{
  "num_hidden_layers": 16,
  "hidden_size": 640,
  "num_attention_heads": 10,
  "num_key_value_heads": 10,
  "head_dim": 64,
  "intermediate_size": 1280,
  "vocab_size": 8192,
  "hidden_act": "swiglu",
  "norm": "rmsnorm",
  "norm_place": "pre",
  "norm_eps": 1e-07,
  "positions": "rope",
  "rope_theta": 20400.0,
  "rope_fraction": 0.5,
  "qk_norm": true,
  "attn_scale": 0.137,
  "bias": "none",
  "tie_word_embeddings": false,
  "parallel_block": false,
  "extras": ["some layers without attention", "local attention windows", "exclusive self-attention", "normalized values", "capped logits"],
  "init": "trunc",
  "init_std_qkv": 0.0277,
  "init_std_o": 0.0,
  "init_std_up": 0.0277,
  "init_std_down": 0.0,
  "optimizer": "muon_variant",
  "learning_rate": 0.0103,
  "beta1": 0.9,
  "weight_decay": 0.011,
  "lr_head": 0.00367,
  "warmup_steps": 0,
  "schedule": "wsd",
  "decay_fraction": 0.917,
  "decay_shape": "linear",
  "final_lr_fraction": 0.0,
  "batch_tokens": [65536, 131072, 262144],
  "max_seq_len": 2048,
  "doc_mask": true,
  "train_tokens": 903400000,
  "max_steps": 6566,
  "dataset": "wikipedia_en"
}
Each number is 500 + 25 x the weight over the matrix's rms, rounded and kept within 0 to 999. Layers, rows and columns count from 0. Numbers have three digits each.

# gate: layer 4 MLP gate, 1280x640, rms 0.095, rows 317-342, columns 240-319
# up: layer 4 MLP up, 1280x640, rms 0.101, rows 317-341, columns 240-319
# down: layer 4 MLP down (transposed), 1280x640, rms 0.0664, rows 317-341, columns 240-319
gate317:533490487492495502487521554468475460528479502502496488581482498470570505512477545503492460508488475452517495521524431509514536524483491490549554471531490503451479527487448450466508489514523554481471489505498455512527497480467505491528518502
up317:476511492519469467463523457469494521490498485531465470471468461459543495498523496523518475511550470472459500509521487525546515507526494478514451499490521498493508503526492524491463479501477470480487538531477523498484491466493505506528459536
down317:500506544493528526499539469512484521532464527519548467527504484465485511539500530481497497541503476522507525508502442484497520497522473474507482496523456476469495479530540504508450526511524486519540509528480455525542501529484527481511493500
gate318:492481535515511510488515470458516532487505498518472491510473558481482475485539485495499495515523500490495515548514503462468506489508502499476519517491484484470502511529487447496532478479458518482476524484508495490496510513530536513489479497
up318:521482481499456468508457497503494482507524527495486497507552553532504582486492545508521491527515462538511510510494477512550509495500520469501491475523484458489494471499491513485511519523483515473532492523476524515477511476514501487477485475
down318:493478473517428471519481475495527521516523479505498500496513466494482472497502456503477484504476512597518483490514467487481539518502479502525466514466507479475483509497522495512507522513514466481504511465473506459507543497484499506500511510
gate319:496509527543496547524508471472512490473519477473556494477522481515477513497500501519492543549538534456485470489513482530496492450521491484478486517500489538477471494494502502522505520465539494503487522498530513452503479476491480475526508480
up319:504516510509483551497498474504536516494528463484515483488532454486513519474470462482513469498477539453496476530499478518490485515501500486502496519466471511504503479489480506522504470501526521492531507503509476506488480480455550485522502467
down319:514474514523487522510505530511485508531522477510461491513518518505495543518522579500523495501512524517510523509500525496480487476530528515481515470476498521517530499507555504504519511473502509482503504508524497471486479508527469481495467496
gate320:503490494489509488476481487494515499502551503475505481504479514507514530529492519530496470493510484487457521528505499508523533517495472474537538504464489526480485523500494528452488504495518463476528518463472501533487460536505513522478507489
up320:524453438515468548502497540477491543520498501498527466498483513506504510501504485486517522506464486472458501529509532496535554500474484495512492533506521507468473494449494546476453495552494456484516504494519500475492476511482465483516511494
down320:525560480520514483521497547480516493519553468518458455527492491511478498423524490517454467521547486504485484510527515535528471463518511500496456480526502583474482474520517506496506491490519498523483444473531429503518457532487504466474536466
gate321:526504513510462455511550490502517478539485499479505521504485483506495505543481496511507514527500484484442462482475468529476470526485484551521517499492499467474554507504525478502489497496505449500510487468507514511526489487511509502491505479
up321:489507524499500517519526491512516446506495483509507472476507492543524513446533473532541503533481478446531499496487495530527513513515480464526509468465509532527532529504503469473511561488478488510489468477531461510490535541548523482525503483
down321:487493504488511458477510474470514497500467486514532528516511487468545531568489535480471487499493538496492504526490568506510532541497496524493539461510526546431485524502459521496493453484416536498504524521467481469482482478498511494508498547
gate322:500525485489496570502527505508444464459473491490516472510524507508521471510492539509457476509504485502544485523468476501501462558496478539513534510483520536445537465534526531502474444474498494476490472443512496532461478517501490540522488503
up322:506479441506494520508504509491507509506492460520521545478499468482515515500524499519468504469498535537544517485525495532489518498472511525495515480507518520480504540509471476506514535509520447520476523533493477513470479522502488485520505509
down322:541462515523538485509503479459521461516475506496484495495432484482520533480536474505493485548521497529544486471446519516502488442468515493462474498504529487512470550505463503482522504504502470498522504504510511483449478502507491478503476498
gate323:469492525512478517458478516468505488469495484492503520536476505505496499454514522528475489540493485524522536478498493502513498525474477489507513494503524527518512506499502528524504549537524514507440493517465460548535495497489516494499571507
up323:504520536533474512501481556546491555482483479496466490503473525517527525458516503565514507521500500476484489488486496534466501540483481498450501495498499498463478419526445491497522499506457542481531486483519477484498477500523482520518504530
down323:503504505523524473512460474482466471459493543478493476514520527476528507456497510497502478511486505510511506449448491498503496500469494522508527479524525463502519465487489495487499541481526484498484479483445491513519560488518468516517479474
gate324:470427480457497501502487535504556553500484488499493548498448531520504488503534534503474505543524512468465529519532507531510531502517496507512505507484552524510494484512499498525497500497490508512488493474492488469476526475510443502478529495
up324:485467483547522510509443485554472505508484519489552501494472481520546479502426476536509498492514479513514470469533522490518487488511484494466496443476499455507554470552565497465515553530489508492495532477469510486535465531503518499482518541
down324:514490465454514485504475560501477524477508468463404494484514506471458494499525538540501461519479503521491509475473499499474490476516499512528518476514524505537474480453446493524498496492540452535460527450505460528510514483459448480486465502
gate325:516536491454491474501458460510506495538516487472489437494501521558521512498522468538515502472497481534527507518488488498494536523507503540486498487502486507481485504448495554510508457520492508488484525493478504488509477530472491493465486493
up325:494478512511520522454503523501519487481467498461462448513475465514501482481457527531468535538496497525546511536510508516507494484461534512522535485530518532477494538467463525534459555513477482486516509515503475492515523514505519546479479502
down325:511530500533486496503501503484516519528509491516518468479452519486502461512444504457493467516457516488519457489513537528507533501533490512465501543471489476511504493498501477548465496523497508519552528484506505479517505508503447510457486531
gate326:461494535496447519560517522475510502463514503528498512531524450487490481523520513523494505497458535541527480486475511504484509501524491521519523510508512482497460532557505512490498483503488451486484469458468541499522493469556537479481505486
up326:514530519512528483484467520513498484542533510454535506511495535505496480463494504504489508542433498521477493490516494470562491520510512504520543494489520478502476484510475436499546518445503533508460552508501517496528519494471471512492533485
down326:491530527517516501540496507488521496485510468546476503492540466491531495501512508459518539506523497505525481505490510494441500491516486471495533497493471579523528479478490502485487491508507469480490494516534502506513497465509503513512513480
gate327:500470537504530530507494450472512505483485495522482489505498522512477482540509472518470472479506484529499542509466506482488542495495462549525565474549498484509476489501558524544478512545517545529455500511525481502531514471513496493558513530
up327:450495508509498508517509498479488550489507462505526525527471494511509517513527493526488517486522476469485509539499505528534487413509488514480513499462484468509512524503484462502523479495529493499496521521460498488478503493478478528509512506
down327:474521507506485513489530456510469487489469522502526541555484523519501497506498513523520526490478500486535508493511531507479527498448478490529499518459496510498530495479491475471529445443477454429504500497514505499540510504509457525494515542
gate328:524530468507504488463515486476464518509494509533520485499486528508533479503499505493463497539515526502460511493511506485478506485529541520474477494487523507508494512519520512510472505455497478509493492487501465498498477465505516488514521474
up328:492496510528466523491510479487490503481485519499480485505487510456541521447489524512478472481513512502506580481538486470507526530530500489516513497492514512515544505541509531508498538505531488452500496471523516465524517517512511512510493544
down328:499479519504508500493532553542553539507517494521499515508459510495467518542505506481487516478510485480523462531493520488494513506520508483499493498453487455506494505476502503492535495498492497493512478480425511487494526512500489533465525505
gate329:519499465483502507492505478520484503513475452521545502463532524508477547529513512490515488462482497518476549473484489548475522488467448543538501499506461482486511498548494484502481523522481435462509460488479485434466541472562512425503486545
up329:524472500504506501518498497513493464488523535503466484506526454534496491543484492503509519516507517497469494500516522468507552493494461511536541497460493453485500507498554521526520450530548529487549513517528504478482551511515504463480516498
down329:530527484488524519474516546518535458487507517532495529524533506523525477493517514451463484529484504490484526498481509485485463458450506508534509523481501522520562476501485462518529542519536514528523543501492525489506509547555524501512499459
gate330:495506478507503535524518495514489497494481525450535508507432459521475486483497495523498455526510537495532530495463477439500538552506494484524530504539508501518528547496507479480456464460467506475514495505447556512503488462512539484472511477
up330:498519498486473483507506522501507515495494496469503486424487557530516526495525523504468483509496519468481510541507524524492482486475468480477507505512458486471555523534512489493522502479497499511445513480478503514484506506471526475522523514
down330:465507513521538470518531494466502506493524507492495474534503495452496492512498553473534498513487525458464487515504477468513484523550465474495466487543485506500516494495501443550501499441473479476528527506506508470488463495522487476517490483
gate331:507539448492498536468541546482496564478508516511495511458499516474566517523514489542503511532502521470477503500561484496499509523496507515519487471500502519476480481457478521482493461516527520510477463481479507488505520500529491514553503531
up331:489493496470529497516473479498451488519505506534511494497418487501528488532463513461464479527527507471500509489521453468485543451486519487517498526437477474487523506486568514488487497515470489471467486506510472513546476496535467520485518490
down331:475524528467486533544471558459519514455523495543517530543459509541463533506504447501539504488515509548526472530535443512505485454546569500509489478517501518478481541472463472489556482524459459494473532469490463497507508499499547486499485505
gate332:517493504471491481491513526491535554483471520502505497502510442489517517576498450505513531541480456490523498510516515511525474494458491464492493494459512531504500529478465492504516480501545509500495443491524503517525519520499466464513516453
up332:529499460468446511496492440517505486525480558499521527476499485507517510526488507503529524507518531514531512551513447503527486446518449464465503457497536472493505520540540512504501485582483484545526560500490527454489498504452515494505510451
down332:534479505520508508479514513469464516524498454535495497524522522465546525530509508494521475536499498444475474489514537515474468449517468472514524531501479507470522490522446497507547493508501462503494492473493529498515484478480530526489496491
gate333:494507477511509444490511513500512527481533492486520533521516475511514547462491532513535459492458429504495512509497492485469519526472446497518465489479502495450447493486479482506531464485510498491543517489485471497526548512489448474535523503
up333:508516475536476517423515530517516472499482508452468479509522460476485503526515512497509507467506478512495530530476514480491524539464491454509530502468493544472523490500515491530505494449461509492511498529508438519454518515531504500507517506
down333:519500505518501473528529497469536526515513521457437511496506505523499482516565501482487516476495537501500521494510479513516472509517522448518476503518488476496517514502479512486497513498477516540530477552454513527467496510497503513536495498
gate334:511486509475482478534472514496511527488487490553506513486521509515523506526524478535526519523473511519493481497495524506514507543529476492486465496511505487460516496542493520510495458528509500466476521491482525491488457474454470507477483508
up334:559470516479499511518537485497495528534528534500549502506515565523520473522528513584479528496464511496470551468519479441545504498474494451541488497475508484507495488546517460491494438520534506510499554514469486540472512503515491495478494485
down334:503479501495468521500481497488455489553492531484535497503475451518492482532524525470481468496510496490525483534494494486459503488504492457499515471468518493557494522512497478460489524482468529481484464501483479479501499472494506470486525492
gate335:504486514461496537467489497567476489529522514505489495494483496484526514498508502484523460448529494508457462501521451524478505496480491456454504508562455525496504502536520497548514494500493508431491476477546488469521519516464493424490529500
up335:491449520468465507506481520496478483476487487522497467559519523509495509488496526499499469485533496504492492495504529510531494492532490491469484483494475519510490494538498456519555489512550537477502485471485514465494546508551507461535504523
down335:476488503490459539499483501503484505479477478541490486508517511536457496478509512520496500491485527469487547499496487476510506509485453475500531539493441479489542504481491504523500500451508502497494468479521491502517490498518468490543475456
gate336:556450523528520493494507499517520508537473515499502466484516504495459465505495524482531545544503477458461474466549502497528483503511455494511510506532511517499537497495472507508467485468553524506474487472535525472549513479453478477456504481
up336:510515522463519466475512523503478505512487485521478519508471513528509481525531471513496490477475486471462513504497572490451490542481537528528459479462458523506480502505505489478488511476509495501513460466516492482490513479462519489516560461
down336:460477524523512536490496466529519519501476549495492482478525500492550491516531575505468510503500461500507482463523503512567491526492559520542470468510536496477498493514507500508527499478497528510499493534523502490461484475483523488487477530
gate337:517519500474513487485519489480460500548543608530488492468525531491537507515476482497483507509500499471506498561497515506510491492510492508470521528488512491518548501502513531530493475459462521540511485503482537505512486484477506534531506483
up337:490511519527526479482479498504504496526476475546518452509481535502479495464496493493491507496513476480530483476470504491525467535544534484502544481491529547491499504484465497467527524478508459473479515524502502548485488501501500486531519495
down337:497502499527482504482481503475500531504518517544478492533490509498466496494520493459495460499546499460516501508512460522446472444514514530476519511475511460531464464527507509484476519460510496543560511475505527465538509541501508515517488529
gate338:513489522540517508480546490457443532485496468492487462493496465469474467536493489500477462519487510497496507472504507533487506522471518512470549477508510479455457499509512476482489502474481512464464526475467523519481513466506539476517526503
up338:533470497508493527554493479490487505517463471515513481503488534523523505525466481536489510489467543490476518507541467482471471517473530515531510494508521511542465505464485457485500478532521515510536484517499538501477508515468520501514493469
down338:511543490476496494532529473524476509481498488521495530552457537459510541508473493489487501520498504531520515511522461484522496437487506505472485539495524494498477505510530457460487545544490467469464476470506506534526479502468446513481491483
gate339:532509517478508488477513480442515467532491558514515492487502517503480554529508474507513447545492535519473535503467474485482500467512484566497526511525506485499471491496533523493508511508482507483516494510458485544558535506454486471466487455
up339:538480499482479499488514489465491490529537514492444483499487507485500517467491524526505490503463477506503473553469477488494481497533508508519462550473495519521461482532520541500450497493493520469521525497523504511504469495473519498536486497
down339:470493476516481479461510533510504498490484496478512490528506485545508498504486529492524518482505501533486497500537491510520504511524483523475499540533480514478492516492526484502515516529450509494517526491527517518531490535488473487480476451
gate340:504523485482504499503502496457479535447485502462543467553491498497491509501486499522522488499504531513559478508518522508539481489497510478470504519482448531503462579492561512513481430470494468528499521457480458526540531482498494517485516488
up340:485479490512502497483500470447495494481492485549477431504511550462474500476465490498523495484503502463540470508511497522433484491548490497473479494512495482463477513507523519502484496515521468527441532503483457547490524523508514490467523543
down340:481501509497522520504506491477478467494495492459424514480521494521503532517512476463526497527482529528474510535513539513488523482539484484482517498509518492470491582485509488467515518488510476488491442506461480489565485531517497541492508505
gate341:522525502519468455456508515490472518550481503541450511488463509512482541501482500498496530531493510486534472539532501547512504529515441469467482509533501516515542505507492535506480528512535471553553490488484511515481517502481512522496492484
up341:446515533516487470515512542509496516501481551505519471523471488527499461523465542532463486493500472475491494503477509492515515529496517454549511443473508532524455490493506479497528475478520487487520523550514482493458556486492488512499521564
down341:475536479480486520461507481514480483520500506505473491512457528497516517507477494487502495507556518478497475483452529495476517516498512565516505540463499513463536485489493517496491523549506513525476514477492485484509509483490507498529503475
gate342:530508512514537543503500492524485474506476507463550510521501488516503440503481475508501495499531445480505514460504559543491460528543502499494535481467530470530492508484484494542468499471529516527537496517423521534508469521493495500499454503